Part of a small language model's weights: 8 layers.
Each number is 500 + 50 x the weight over its row's rms, rounded and kept within 0 to 999. Layers, rows and columns count from 0. Numbers have three digits each. The size before them is the row's rms in percent of the matrix's.

# k: layer 3 attention key, 192x192, rms 0.177, rows 78-114, columns 0-95
# q: layer 3 attention query, 192x192, rms 0.179, rows 79-115, columns 0-95
# v: layer 3 attention value, 192x192, rms 0.169, rows 64-95, columns 0-95
# o: layer 3 attention output (transposed), 192x192, rms 0.153, rows 64-95, columns 0-95
k78 086:538487489549507539400580565481521427492480448497517443454557468415599544509488532506483572478473431482448582614555622510438622545544478501553481569493576394489463562546489473517372459412486495501556440508512516477378476575437448472520441531448543431496467467581519533475472542479500589478
q79 091:580552422499491432470573533478430559547470423577532398426491497506447545437556524477473428507584541485510493462424532422639415573591506542587521518500521521565501557557517454408487508531441478585488540456479562425544540568471420441411479512404499553508478436365497488442456435517460452491
k79 079:503549553558425562545494586535458527497446514565448367604519441568442586499413490487551422495565534539508537446539557458470519493510474451407591526510474420611464576497472463493516576470455602488540439469500554496479490546507509543536452526498511547436499526491547414437408496525562463466
q80 093:531469450507465471528512532421517518428554546512470532551506465573480540533462525481501511463570506517519495520555449509491472589604491333593475480496507551598486390451502473480581554427545533486484468533414430533477538517408453518514548508494489446460483596541560514507503405505524517502
k80 087:518538428527563414340460565523539467548535540507495539532457457509449535494516513446454509438459574478562493417489595532422532620599472471448535477531573549491452524512498555495383543612482493494529476516548553448463484436582544525431517527519468486501512484345441635458502440470507433506
q81 088:553490425553533531426570540536499564456566446505470542396534483528608526502527478500517499558466463467570544600608567540452504475463508501450557577407443470458538517391515461535458523452429488517538581475480481489448575497402462499478600487496479564521585510606538525535516453480514541520
k81 087:511587470526521542516505464468539395459493504524474492492474506585476479511512476562497565446394570483594559558503476409497535490473530513445476499513512556566467498405446508491497494550570431435463599477603562450531629517497477375554429616448531448551499538542476508514530482495523548478
q82 096:487580475520578488526422487539486549510484518523399446505511494528483404579514528509520605424494498476438511604531457457506348526553475576473493498490448551447568542504517492427499472523497519489512511492532477471485537430527462385491516550548512500480498446490570483529492482542461505456
k82 087:536539394545536455565506476429537521526423399487453442591542566472463472523538537502539585554541562469482520464464494475456584534558465429629352488427475437535475482523518435526429567463477531536471529527408610444453482426488550520441523559434475501463585450449464483560546481582535502417
q83 085:479478428573449474537515579419500494537480506488472471548515563438587431560485419436458466577483488490493502576528464537552436472480518485522492526436443565475484497492505565493516536509541528542492443547529542463476479608491494384537532515478513431457547468511450520496517506478437522536
k83 081:456490500541476521497499484464535520496503527613488484440538536551572484532533519495572426460551493544488553408571518478508542582454534432527462486467459520532597434470446550421438517544570491502508498526579480460476542498482513557566524476475483405505529533546458484439485502459478508457
q84 086:525436480569464597475496518396490510420561528584488543543588389577493564476572475524512544505454587486429459468518489576480531465589468493527480465534520571523467475610444494513553539404471492552492516497512508415528517539462476466440426444498496526495459464490513478541385524499589510553
k84 082:506622518457585475450491516540478461530569559493571551549487507494499433483459430495531438478453525447499597547458540425416523475499429552468543492501446445464416534509521531471505511537474579508408451547581519487494458392588494491493455412465504542394547608455439383561462473506500497474
q85 084:540399417539568526491484475510476421602428468514541476590430540513572527516532457427447456367508527454473566425547426449514520524518512465447455494447469515444482516543489508530443490483509530506486460502526541489485516478487551451540630433533498535589461465493550440497379527498604476515
k85 082:467498517477442564510562486493508552472504596598451477470546499484527506502513446459493473468411574452421504484527495508590451413505496516488425464525511474554600605351454514453473482498423495444546532563493505562506506483402506430531574465502474567577525521526458457426445492476554452470
q86 083:467510401537558490483428405495506444547507485531633507465418490523421500478567556486537574462489486530473498487526531501500484578507625408556503573532534428569476528469501482492524593580414501558485475505565567432424388475530485525525455540467442562499539436546493536450483563476486468497
k86 083:402427484384551492560515437500450467487470629591501579545396453513522465525518497501501530521493431546496578476463530510579489473477530412601475486572525575579599514500514445555509493413509490565439553552491488528436426569508530550549456489482404522475428489509543501404527423477542494494
q87 080:459472474492436485382539508620553458509484530467560499595449492502562456486444488513513545459557519478526382430562494571439466595491557475539485499527489492502546519584550503487430395461515534451408477482492397367529553482567415542598579573555572430482514516481504447481517490463494478468
k87 079:392386404523485508544531505513408504453544565562569450629488467488474574545510568465456485488511421485566457440536551482574548461463554417496499457492575578544394448461498445560490483493535506569566540527540474541484449397468542440486506535435499546491475438563449485549552526518507509576
q88 092:569600468451468493472502527564521431453502545406496559428508519467453492511427411518426483542534500476516546453439549418389526542548509452479504484431595584535541468503566579466605556420505491557470552522425512499552483555498475548541426485428557491544581480591484545493479441456462561404
k88 087:454551462462509465555516555460506520441609488445408525510514535589483546507462512469562585523546451563503493541549471542468454508433639502477489447579572586435489539508558531501506584503446445425507537410498477490483445431442533472469515557492452508452472483483487501462531424441579514457
q89 091:465533483419587506481470433505439563547472589439492476543495528468497495605592535521488579461512517499587534509515524504555527486467370442527512610504442465628595492535513478595507434469509469523556489440423480551535497433570424594503586481497582452540517463499507478504486462542510498484
k89 090:544602507525533390508540437417486492513546458508456526432467470452439536514521526377479573483505452526542536471528429444522530480404561558547531450544522537523442536561547521552544482449414438599432468488602420465510566404479458393549572608527474535557513529397517454526491524550439456524
q90 089:539471555490526446576487431462534399537560535462431527486509502526551535466449499501540565543594496509563540604474510525548545542442480469518442508417444501533477517382481493487532518458513517479507466521548446494598530506480529521502427454488478584458484507541473559515379459533532446489
k90 084:490516499549540431431527405475525504525494526381538454523505514436475557509403477462590554453458439549506517585494496535570445431504539462510565573539521549431552569464507574477621474485512523500469566448531456488529509468549532515578515504517559467448534451455560521459461510547511507521
q91 086:496441539516522475562444569531518508548433521556554547449499461477575444456423528518471542438496515502524464520606476471444454568607581490539576536506422582470517496460512496536492496477467533563532517564402460441444503511515518437477524495432590522448520513396433523552468544503489492455
k91 084:570410523555540487534561583473461516536409560462646445481534540553523502511501578447480510527512553512459465454503522473384543492527533425527487461597440537542443526433472558499453554449501488487583471522410487515501508482487413525501474384584544606528555557408365390525554516549560460408
q92 084:539522566541523471522510541577478456568553560526527550573521500510517418524543542518479404469533516531530524472413478529554546518496461472497510490499446473510559565526507461524457485518474467472415577572494453473453517519409495539424479485523489497416463555517518450567497513496535447519
k92 079:619465429475565541514605516542532480415514618510459484500532549513570466444544545484526483499536440459377535454552448506477548460480376411501447489494386410575500430448603530527532500494443510449484490502504461442551530468479477592552487461438439502552479546416519535459448460540650490479
q93 085:540493550533565498433461379438501516517535567583536476471461486390504523469478457487557482421467527596543549369437476544531562585449427488517488581455522447475456529497500484441442564481447590433516497524562459523461479476509551520524583580441531516612572533493427546490484477470455493381
k93 085:487513556417565475486589539478556497524528510406433580463488441470560499484454502507502502498411408583467443492539489462547567503490588490449439473485492457548502468396490434534449459516512529522540503511495516542544522483508471537464540499548440504407523446517507592552477507493530484552
q94 090:615504447500473444501542564459550518386539492540560512528524420403542531507477506473555626463465474420481551565561511479385589524516486452419522518480522523416523396424469544558489466464497449548434532524554501531611476589527497452483492426481451581471555500423517468535547530518549507415
k94 091:527494488481580490525517577433395572555528541440573534527533401499460502529384487467500519545520510546463489485528504595481541442484549534469514512496515524434438521462569538544480483531584519485423548486466528509574509502476365464522471468524537466464495561394503473441589556545518524467
q95 086:591489494513595435579521499510521514495498461481511418460466544605550548548536542554466478501468514480589488532453512419488465600427489540545573486498442488488547518500573429559503412526425541505374600501448496538562523514549543570484450550514501491468505621471502573533482549558429495518
k95 085:524515539505570552464560546532524582508454482415444503394529487504512511484553482514427494542493456585428470553437481386510585528495497553423378529486590482513470490517528509613539532533515508586504564476502485494532456574443470440570537570540565532555489474492454541470529442467549513483
v64 115:503524521448461451450533528431423528636504493608428395481445523470484525606329481524532506519491512411526520525521428550522539527452565572617547563540533485458472418481422475474547546577483598572507493548468443483508528479426527461435542532525597512518510536570453419492476471485458512529
o64 128:414519516506487508540452602514453528511462501491453518438413567468470433600532549564558475551541476542466475437490504488529512464500499621565549492493468449433394487497387429489454514532537479507627439490476468473471479525460536397500479543511464553475449470502509554422529493529529594441
v65 125:553471447541547440510487585622465479432579482496534545492448529480474512463537565529575589547540553498521506460490497457478516494602446574540576497447414526517541510502513460423487508576506515497481450592480477504594485520496463424501411460418511559529449495543422469447436425574499589526
o65 138:411497490428540456550500434569528504554551499464456618455504465546468523435424410515521424515540641565538543537449531474429469514487517576492473461554494523423510513544477491547525537576471520455503459604531496530552471520513457530572476518512482512450487432551460529387510429510480407502
v66 110:480463584451468484615565584557566497511472530433536546477514516619497536533555475567469450417463525499527478471510524572488454535483511497423460466553498539545481515650497502482381517647487513524483597417473519415497398492465407489518527515508421532469554465501549541623471461558492538476
o66 127:571479523481493451559431470415518516418508490533529511604473437542494549581559511418568569433510514455490550463527429520539649501523529420523488574448530500407543427498443604546572436542477455548456446486491505468485438551506530490543504521396422518490538570438580553414634411440495457485
v67 117:432578535490459547531437485505478541431497560442543482548582487440403489453400360506522486629476419487554519504528482410546485449469581498519501541392478500462494493547410419538534469517378585534468489475546540546554484469472575459447556498501482446488479489460490481562485495509458517485
o67 131:443535496564524477464486558479409444417541505490491542546471444515487496495496467570553492540455486514319465439542453482459478469518503404516491608531478426573500524518464527538422576442473480515539500546479476544503514393425481457469548442396548528554483525472603545437492419509499567471
v68 108:549478452513532500433450457540533484490590526493466520561461572480439506565455521477527508530424550546463476490476513433536509416528477398538481559526468460552512507473531532392485386410511503548537480547574455433547530536602506489518498454523471537468562511471520546413454548433449486454
o68 125:495552423425489518418516489447448489491572584544461522495554512538488562488470417536482535507556457497461483516417526494441486450486432395436421505537507432474534530512416474533414466539526601489531472503517457555432495492513432536461474385440502459471531504552432517524520654562474516446
v69 123:541541515522543459524525483540439506546488491466429511490538565596417506535480496516395468501493519478582496560557526571482490448454496447474513510576531521503489455480529548454488553498460468473558504482498399527476417455487449490518490491531489471460539452602501546483560561436582509489
o69 141:560465522494467524568558537441480483439619524526475395560545514558522535426522497458516555489536389510492502555509514483509550547464534509499470491554502501467510434547491472477464486459476490589514515418506467535488500482455507477428434454504490518418460522464464450454413527487661469545
v70 109:579519484482494510559457548430419470497598462406470568499535449457498399504526458519491546432469564558474458443538536484450507502484543541501596508574452523406531611578431583611551526448507464449574462450434526447410537502514516439486530504577541449467479502465495519468559501497474522537
o70 123:460549440510434480487452391401512453514568496479525507499513544523521532470515515546503433529404532501560427476515498492471484553511530558552527566509456532485520590515548435438545382406531543490507555497478464422480493478556468543512515522553598523474398393522550487455609565489470536536
v71 105:519494503491443498508519521511427533388532508517559538469489468553503496573535550456522535470550511544607471433499460404510491504532586524507495424529537499501489543462533563557492456417462504535512442686492577512554461522467564449500513476511458431356508529523546519527418462540472484571
o71 133:553511456455458474451601541503383452488500513448555445468418517585459491488589460403482448559497472538526500425559476520514578518508534587521525530549524483432424474513514437522542486506477483558527489617494464516485475478506519496425477457540583535544522487512527486465543535462422499692
v72 116:534414458451491448570502592456516539434517509586522479533496471575524464632508511581610479459510508590546547453521474421539450455439499458482502534497468523470510524436575445428497464464510503481477470501520400543506618476501613449507428471511557492455505486463436482512492448538566467533
o72 132:462522496442511472463546504521541505473566537548458513550533489494510450546442499470425468528373533559520579421537503479489467429447455446460484473561495477479482559452430469501590492534555523456512526456550581481485491436559405550453472430437508496470485518464507456504507529585434487500
v73 108:574414542546522518587571487592489566522567479489519495464466508449477550582453458475525406574466447536574524559569499530584396492496441407528561548546603505567566506357493542424530418448548534615548588451480478437473372453467534506552529417574471578456556449506477465518463606518476443550
o73 128:513516538459594544546534531469531484481586480457550564570552562494516498449437494420462542488468413478515583623576500497470502517446428363582478499472588419429508471477397522574455441511593431523571428508505457500471496540495485508450468428502492458409540429473561566495616432533468601567
v74 118:530433493447459525460561514524480497498515508535602498559445456448419493567441495586571595418584542546465414593442460530524470443422427471458515501441615518532481529529507541492494473466601521571540500498445482518453534542479485531402500510464565602539402452491471564395529585505486510543
o74 132:499477428548544645457421559407499507473519527503408561381454546579434497438486476538498566471492574464590512548503489489498483486518518473543557435610516645442431491516454505443564548532572533513473494497475520417510475481558441575495527431529536391513510468470452522478457515504489463460
v75 115:499556505435485421417456541456519481462451550480519535401504529470490571561498547441539464479499428452533672501518452491470506571462624553451524446518543504476532455428461490536545536425589534455483440454459569490549514570523480531543475371496487504493493490650514444457489452502521517457
o75 128:589472485493530509544528534557416549552472473508518475490531537475473490674400579469516418568570424542638467474595515496422623473500494410496513516510466520470478422470514395587516575464457530485528418473404440545445555470427464495561551505414502465544429515520484447517588536546489517514
v76 106:440464525387491491492453470452454418519392500469471612514415537484505558481462485544475439469567515538435575516457541495511518530472550514588523519422389495556506577473520495569531532540574396454424527513484526451472575549566487524507447470548479433575458507574550519505553472446565510426
o76 117:519582471577475506483470530535444520538414461460619436581463528503454486508473483388519486483547516400480445505563526510460515531535494391512542584446492550534509507501504471439560513433465457490467539481468502459501489471474433586511508567540513444572389541535454493511471566496466563396
v77 116:543452464486458556540450544506505438525466544464447498608484525426482487524482459459411377454529515615505474480537439547481461442466444527474447478521530463494556532478512524504544435553522551536440469587626492547407542469379507475525401494502470453491517475451519448538548487509470583459
o77 135:609569486592357504546405601506505497431467463541508439575479468538466522437414494499463546566514547510522465541483517431541492441521524591459519563388438515465454471510452475445488496384578455444500499541500443514457489529477457501523518455488534440417558448510539478471504512529488494456
v78 124:539467551448532535417390585490430494491532535519507462480411518498477447448521573527559473479507486427469570560479464522487555464420522504523553559397501469573514525564445531482475478410497495594463511478447464530547592404551575448416535572535456670472448444436517545455521507449526401418
o78 137:572530503509505586468500547470521482516538512555508476474434518504484483362456544545530550535522546485633490487647489588525409411451433500471510462561488598465546444417548366458523528509462495486462602460493514549500577416534539464440526481472495526508555554535527521485603573505457510430
v79 116:451562501502490505428545451552431394526434511456484529513553446563534600594534490480407665453531445509499487467515446514450469613482377546497539435505448502473577470525434512443485567507490546562497544434532456409450615426540434601501564481519422382512469538559511515461499518468540482507
o79 137:553508485394509430439511456495536522549459518567499387432489504603418584614565557493545455445489515531543462598379428450501492542536478486480574536456521545488536576474370475475450453572478537467456492401538414483450431532525502482491528471512462479513480455460457494403438488452504523481
v80 112:488513495489518500513502433377532539460601491507372440609433362511449480439525553479493522522512439522540406451526502469397516502502554501529467513579477548467481390591498553450501528498495416527434505536445564404526546506523571439577458528553509611486500573488483593501461490465497554483
o80 126:423515574493458511536608406382542519441596442431493514575519449427501529546474451466518529516436524493426493537553492489485469479489488500504573556473504499428468511460569483416488486465497517512486526517490501486480472507507552499551530481528504551412467514545463504553502479444415459520
v81 114:550508520508411522540508528533595432456564497498510533527445597460561539412600518567496477528464481509514497456522464498619514418453523477478537480440508629469527532503466445468511474456480486498508509397508529543509514438502465481543443503546481493524540385530540544493549484459528502501
o81 135:535510583581476490559557467518555514414536483459547524516467488488459591497435524462476577472510393572477491458457449518459508489433492505510563470532551539593549477462477494495502427466458564517512487441487509475547491450446453664419482493480622478517614464518507512550531479503439473517
v82 105:546533452507493517473572516602493544585549543471512511550447514566489560469575466524419520493500566561505435536469577574487530430600526497599579427499488469591400498507547468435534475532543455540490443513411487508536492522545417403533439472552469452576527539597445491513461536539484533471
o82 126:430513562498598502448446402444550475467576584520501420554596471496545576495509505577516484462549558593432471495524512482568546478488506490471490505437483459384448497520433468548510452486497411451524404484471475492509474505537544474439482521568475503467455499503445612495377646516534523500
v83 105:487458467465544419483430436485502507608575553469439547432556475512481557602478549541554510488424553513543465487497574481610494494399551514508503479441505455507513537506512537576407431492550477460446470418559459556491437534494522549480455475420442515545567455540491471535517503476441494438
o83 133:510525454506510519497481512588476537498510502469457596511503581533468538477502509545505487480533451473552431499461506511502609537429515433622506428365462386654491475522518448496363492508446549443481515509512512631534523441443524557478449523432487429449527520469471522503548566543443461519
v84 119:518526478478586527586479447479525548494460463499483555497526402525543529548396581454451561506598443530634474459477551510488503505485470535453509469595447478514522529562544496496526453493491394461418496483549524433607560503435520492507521524585515458560468518528559498510523487412503539410
o84 139:485582468455557445455449560568478522583467454496522368598524480574558573430468547438415528514482523508371502453576480506513455506519477476511573489475549495503464502495529445521436455557578496475531432526488524526471462510369480471417492525493450453388446465521527527585421463435489492523
v85 102:557492459464428489499523511517483459534497508468482543501421418600409508550482507583577580483513526473554536449468509536461462510438552480456513475596518523452443488555536494469467453483507551443472531506431425500297451481442510463421532516424474505513463461502470518579532557554588482466
o85 120:522542472464594523449439558492515457521563504464421653475506481470431444437503480469495510554465535473519567474591512491555509478503475471594561528487526488415507483484492434490515427524420540468358442471581507433521441593506482422438493553441429556540544483447532527489439676400463465529
v86 109:520386483499501594514548530426516454536519527462408528481520563545504456460498523505511555478518470556488490545483519507389430490514549416531477533570573576534513540464474501477474469571559546529548562510498568470416479521426474538490401533453476398519506459525493512524508494578505660514
o86 126:533522460584430464541412565380584461472539528438425462497521448541557440542488521519551558502433556441556541499471487494486455497572648456538478607425515489482499531633438547440623505545483326504450548517599582561543447549538473568544445490541513535541518464473438573473473624474511515528
v87 114:507546557459436513610528428456545459535535504518524635491442499506486547501422580482483590551410502441398566565439531536463565567517457505478521484450454518488531487512494412519600493455529459528488501466451499489430531519478580482572485446442529524586530443540463518487432565483516507458
o87 126:573495510485552558472490539519524512453467564548554471491425499530494537445409412417553443527510475506544480490513553442459563616595531481543526510495549468450524500486537481533465449470420501491551467551449483374539511535403504523509582511481592451537455392546411526487476556410537577472
v88 098:443551539559452585485468468398478521477414517484509409414429429382448485500547531531510438524519459497474551499604413529515481451488618515496526576558465491507555518514518473503517529477501545509507510580514493554473505442447305565554465561550532568449493441469561514552495522452465515453
o88 116:482613536551475480492489530451468478477446498483537531421430452414475442508463637568492529577524492493426539534618416473492413461424490460474496539479472516523575492468562495548538456480523573500484453416465447555528508503510473494521515452493461510384584552506529456560516524424459555526
v89 116:587431548563479490443575439516500465462421531487563428515567595488427499493510572547548412488590459458449558409494521408523507533494500500519544503514509481506522455400562458472498488503605602521536449447507561564405519567451520463446387452540561565470530407511458488530537460562530451451
o89 132:537395396605445497512565538511476414493448499487505570547447547519597464526405521544469462478509474497491522440481479453515337499381508382516493568481522617405511510492450443519538548457557447520573517505485588537572516519512461484543531532576563514499544454506523554410462472528476450502
v90 111:487538470528428450497537332467491538478539428495465561537447414515460496506400519553496456528560510490491554499486520560517456531551497494433569485468547516473470432543539434476535497557458563403504445518467514563299547497507614533534446533427510530516491559517497497550443438545497561431
o90 126:496457502590463475496488445568548524501552552463493605449518468454562442551476449525475526503508475513463483516518515507419552600532476569459543465449509459515457483477542411473576516447396525469438523493533545436527472505385444436469613542534536427485516429526493466511416560524539473431
v91 111:586453458458451528479504526405546563525583486402478441550492445476537565421535503494459470578567373495481517512510439439486533498489576518452559502514465479512432494525464589471466411480437438521501501536439554439559612559538521538493487433629553487401548452526542459481479389496566518489
o91 125:534549518433511454592546437471562538535537512444513517536500458531492462598476525511533596524468515518469483498594495472447408388470550480464598559605493518527497448502491520456497435406487491470452430556515497518452501535493496568557560496528486505513388548509595404495523526451500522521
v92 113:524545576587489494471423415540551541476522456467531504469542471432492445580599477613515438506485510382443488439518508528479500597532518444474430455503540539482503499539537501567636460582376512502514519601457466501555537512489624442506490502556415522514552405511563520530505571527434622475
o92 127:490521420507460520439594542485473496525501508567587515468501520437508539419537485477511521536572477498395540489495521463501555563473501406470504504490483542521558466558510676477620498491490519613500462577499542502505558533449468475577498468554583475458547454441458493379626472519560498414
v93 113:503549585504454516516415458440555441415516489420533586462555560495503520601551513402546474511492524548506463417547475488478521506562467489450438614512433487475554427516389495513545538491460646526423477455537422467452564579516473393592525510502489374480482445407511540502494519407556536584
o93 129:535436493451380431502502519551520430493475631545474526473466502497528521556467478445510446544494614563553522475452584481507567510496505557391422566434570510513571557464537623546504421506478664456532499461454395489441505540486520390443498454401524549484484477443497491536532532474499615493
v94 100:555505520471552445630457526548500518532484459480447538574512472515427581537614403498535469473544476525497491408491531548456524582482475433472524563525504495522533530456495515551502503466473504498531501488450496425467489593558645539508590507485475450448565440482482482531395483549510473529
o94 118:543466474428508465467538352427423470528517538508481493614458497473534483443570480438447538568450554520562591473535511516530562459493482452479483587519548505545522507501466434506448459493477448579462622507579516442502461524533494551433564564511559499561516425470656468475539611439536497433
v95 105:455436504463408446484501539559521511405528482450511493545489514529465551547453495418429536496508488472513467501456471534477531423500498574474448567569449433614595462496454396400468489542525455518649514535520557503422550550527529569497580498453504549463476470545580525504524502587541444476
o95 119:509405493594558384451426488405478498526466574502506542559494449523546538658527454532504627561520562508475477533574439514504585450493489470458498613464515488387550478472521365497389525563586435503514434438530507532480462509479481468477592439503538468523493526537483496480553378490536497450
q96 080:475488531501484497507560554559538554592517465545549513535469548530523530485531549423485493483545526569466415454511487456460473535421489526513602525473499483524514431546434537545505601526392455542466514450437526437537556469559539544435444460404567491526509434455451495433472430592495480520
k96 081:513510463499496502461573549438426494442486438591463497519576498442534416574497490579503521453529456511500440450453497512511459528474548521372564614469565414491518521470552490473493534561501506516539588510508556474565375455461468493506516455494502410609464580516502487481439602577523438500
q97 082:493442540626561471508540546513635478541485486470493511567442410555589530445557593472557558506481479510495531440427433479496456509442496476489529491506484563433604486515458535571495509484534523473378493467508572441479412432579502604405510547498551558566551575518450494414493476499549533508
k97 089:410447493645481483520466452531562390449509467471533541533522435551509542472445496592512475482480552506465415445443480517504538540487530502532657482540531464465498478525582534471582536456526431568504534449517531431510447506439479487477428508567480497516517516586409502424482482425492518628
q98 093:500391520456528516510542546521498527585420446536569439491489444459554423497448511479505608546537320422458456414552508552431533421561582413478548504530499468442476439497422495478480494479525435479470555542545535565431516484471456513442475525505468524570540527565453494597498565451639521443
k98 094:483447458513519553496496481446433489517492501502543446607592550417536471456511508530478560423515468574472461484486478516510416606437421522475508550486526585531537407525428567496575565534430610527591483477442512480456453506503572497566542480452517517481493525516466455438487499541546420524
q99 097:457455522502477485446524491541477468546510496465538481527546534431502472476509542479517509519525448474439508487488612495349588443557551501521511546538417486578493621463481498539470410546474504598407520506471481455524545564467479492540493570477523577407562556494463477459437480533574499515
k99 101:490476489478546504533567455414489488490462589514521521523449522468524491460535449552419548581531589413580460535457476544436450400511558508505392491495405527482465556456527505494570539472580427531453547505564507538520423538423488422534529472568382516394571493481446395530541498617493528488
q100 080:477517509533636510508459512559501576561466481492502541475534488424496514527469603592451544425498481526547472467530458424455532517486461445494411575531490464543515373511570465552520524457585545476475529516423545441533470574509547518473527545560528552498476439542508533591534553569500528441
k100 109:503533575641503517541555464457533450476482466451566498573478495508481496516523495475522503571520575409443536471549468523483451442487435499556415505472438523481514525464513435523516477513497400575462498452602457455549420441446529452417465420512435545433524551481610487475483475534497530530
q101 116:480484540495544541409522496503538517521467523452530568410584488444500541527550523513550421552500490459427492468490558509368461449428500450453543514528442452540543598505467476492471486528549457494557573551476481466537446540515531423472463540610502513459565554414468621481460393614542538562
k101 108:473485557552457495455577495459536456435520376511500468546399456475508510454461519498607563531487569507386508460507583428465482409507492520520464457523495555495541564527547441452513478560526455510509478533516489480513504493555504534416441493549536534386551515424591529518581473516525531403
q102 110:540526488579508499487470496541512538405500574485510559435441475499486404439472510492640448601493555478326519473500479441482549513461485466516449595535517499436560561533455556406482573592579388455501534530569458490534451495452501492416463525575569489429546463478520552424531403547550537510
k102 087:501494463498496511569514572529439461435424426524579544477534526502459505446539413367574455582637417490472552490584442514470507515379511467591546481524438510443466443515486486529529473521404505495554525525503523477464556433570466556522514520402562519479519494453504410499499507506544499544
q103 106:462529572484524547567420487528588496487536552463460479465464520541538505522496571504499518467452539504546470531490459410501573446486459436576527537493523512413475470429449517501506463479437486514538434567567444457470483489573628535437510571411473460473558495556586486532457476497523493511
k103 124:565528491509543432528483533502480516463526537488452444445560484468494481551508481455422580440438427570510608526412473494480416526522487495479570555459514388581542457628566597494476538502599536498448550527542546555543566485558541560505473539486505500517428467488486435565489513496493417426
q104 101:360520531514488542531403522469506479509522513539596510504460529486490486476566451493526484557402445606469502512510539512566499529436559526454575494527516433546540358554454483477466487533508477525560562549534509488493462486483524608578532474491419495582509555543463403509468583417564536514
k104 095:514533437539451458549498496484510479455465521508501630351471551519502459476507523561494503508485455536475439458397482511503514500408532479456560470500460539458618467530573558517492505455607484531459560429493447478490446386567582517413572557511462503456475509464515522535470467494573518468
q105 107:583421522589446536472561481528451466493502529505492474579497542516594539517567428546491461506487557483460564535493528522399427509417505418454455520466497519589489490581511482511551517464528545443389543561569521500416428497476526533484429545589578515469544464482503516393486436494465546461
k105 100:472413536544400537432513582435455489517615443509443522536488512499520465477617476605485462470538396499541413536483537529472446462517461529514472397395454535615474597480473555477527447538521598459491471450572411515465532484553502575493494493551510462530515456533479476525483492522492607425
q106 100:420366433481493504562469519534480468459473455456460449566485521485525516436443582546462582505458573548482530514363518498454498527528476493427512449490456553576550466461463516585498577510498525465466487529457509530466452605437546555502481502502645548530535464513530526488457490571440417478
k106 098:525552469571606462477479413526571503482500491464554451497488470492457439493542490555579447607544572464499464539362553479355532408510442487399483454481484544533491588558516475502433429509474570516477455476491511549482429626421492468514582526454475471461488554536558380474418470589503477520
q107 110:523448405522444448571465440443427486518540516423537479512476532585477483462473479557609515475576574471474536550499482499408490533464470530420478492445435491484456488434600407522536478426454597460513489447508520553508514498512491432581625517476523575537430474528486483516513497551517485503
k107 100:357488480570469561503502408476386589531510421484495476451513564507480561586443533546630439506424537488527412524475408453568520495481551435507557491538500537539557465459585498504525516496476592519543442521432443504422586488466517500556529579426511574615439473532555575481487575509491529525
q108 094:450507481454555478458497431524471416508490474510582559524600423484385485490570592586433517490503472409501481408495412587505560529532483510443511497528462494538495523481508454518471461499437460537518499532525538482574555510490490452512561615552424528486466570547466470551451568509530506476
k108 091:406481568437521441504510441524434510496572438531528529450476441528512399550472526479398482471499514528447466483527504487492501520510482501522457506510595428519383458575610340571492513515506433495425542506528585463456484428588427432534505559532565428493587539533445425595489457498534481564
q109 111:535483464607417445423459485515482500523510526536417564549517436419533485402445515444477531440535536438434449499507505472519454572475450545524551541427596467455556478481466529518497477524438509454488479511496481576492481489460589512469532514512441466521596535524565532476449453526533346506
k109 110:443468453538432427525537534476470452494552546540527485456604542491647475525540390565487518498553455439539507510494472488476542420435476591519431482543492467488587546467510500486489501431480531513549571479485463514463424518484502473436517506472452532506566517520500445487438498503500484538
q110 105:591552510521429536536510536412469521495472497527609488432502516524501433453449501536539458539511489432417555444475378462546493502551515548601536417544463585448484462525489574428505480471483460497475442497454496508499524491490451490484532470504461506516501487549514456433507471527632498604
k110 106:437544482497547506506551550533499579493468473488381524550393513496468458499562426495428535544579525471529530489443501567558413545486491442488475540483559512454599493456486504450527546511548488519477554544545475543500484563421522513478546530508477501452445469450455461474452536519488399509
q111 098:478501469512560549551429535519544405489501559473453491524506509495508499631549538456488576568493556491469496453455502497420484476496476493498507541471534450507557453497505500425490481536551502498428484425421486602534605474524447492529439451555408463454577491473445450496588524485486494532
k111 101:495554536505558473548605581466502487444570558516476477513557593483564488504508564469485488542492553480443464476568511508472478465455443398505492434473498501459537473502521537547491518585550494491499513476454507599469563438536515552442442532513441497444554500418434468522674449473485486506
q112 103:543450541488533389443491527505544552443568474594470452487442546520538549541546548481462508463374508525505487496525518478482402486526441517489550515459471476539557386491446518584506477588633528477474540482591491495494482531563545512417497558606493546621550527456478563532523484441495407408
k112 112:547549521471539488539451569397521508512498547453421564410476565589477466494523555564457498461427559559511432454589460439505464519428489476530476470442518565517551460564487543443484455536535561473526498408583451538453460501550556542441529515501534492457491550387520391536567434517453503420
q113 100:423542581575456602441517501546472524456455440491532585458509470472463428466497429495548480568530482479467493523527575603538454415425479483492472544466525467519472542542386511495451505482546569476410515486581516411460435592527499426585478573476382519457544575604580501513465590497525511467
k113 100:448503533484474437575483591466495480460474469531477475543473504547533491472475440474486493489509449513485474499457475485483435523592515534486466540450487420511610557492391515417499408523505506485463645592528448483437467463486496578565433401489384477479512556434503400506520590435442477516
q114 102:527570563455480577551527440506450414438467447511458484522391404446496498492426432518485529566575474498517411557530566495487534476443564436520568472543480501523390447464574487543567544532516529457463428550522581537428600473507476425448468487530545460472450550561524527491525565423476463525
k114 101:444458605440514593382534476585444530479406469505561471564502565455535519463485445472443526433549430487503491489551559492495585502466446438565551496497460417485517428484566505487508435521518548546509445458503495437523602601395493537524486422449513559460499554497538545580479574478473537525
q115 096:475585536522415518427530468482441537510517494566470438537539482516504557408551555530411455489441442480429439551466527407603540440557441532517511524443455524534568528493469528517499474539378577504494523525546568382451454428512608495559552513439482489432610476452436492500439553538486426562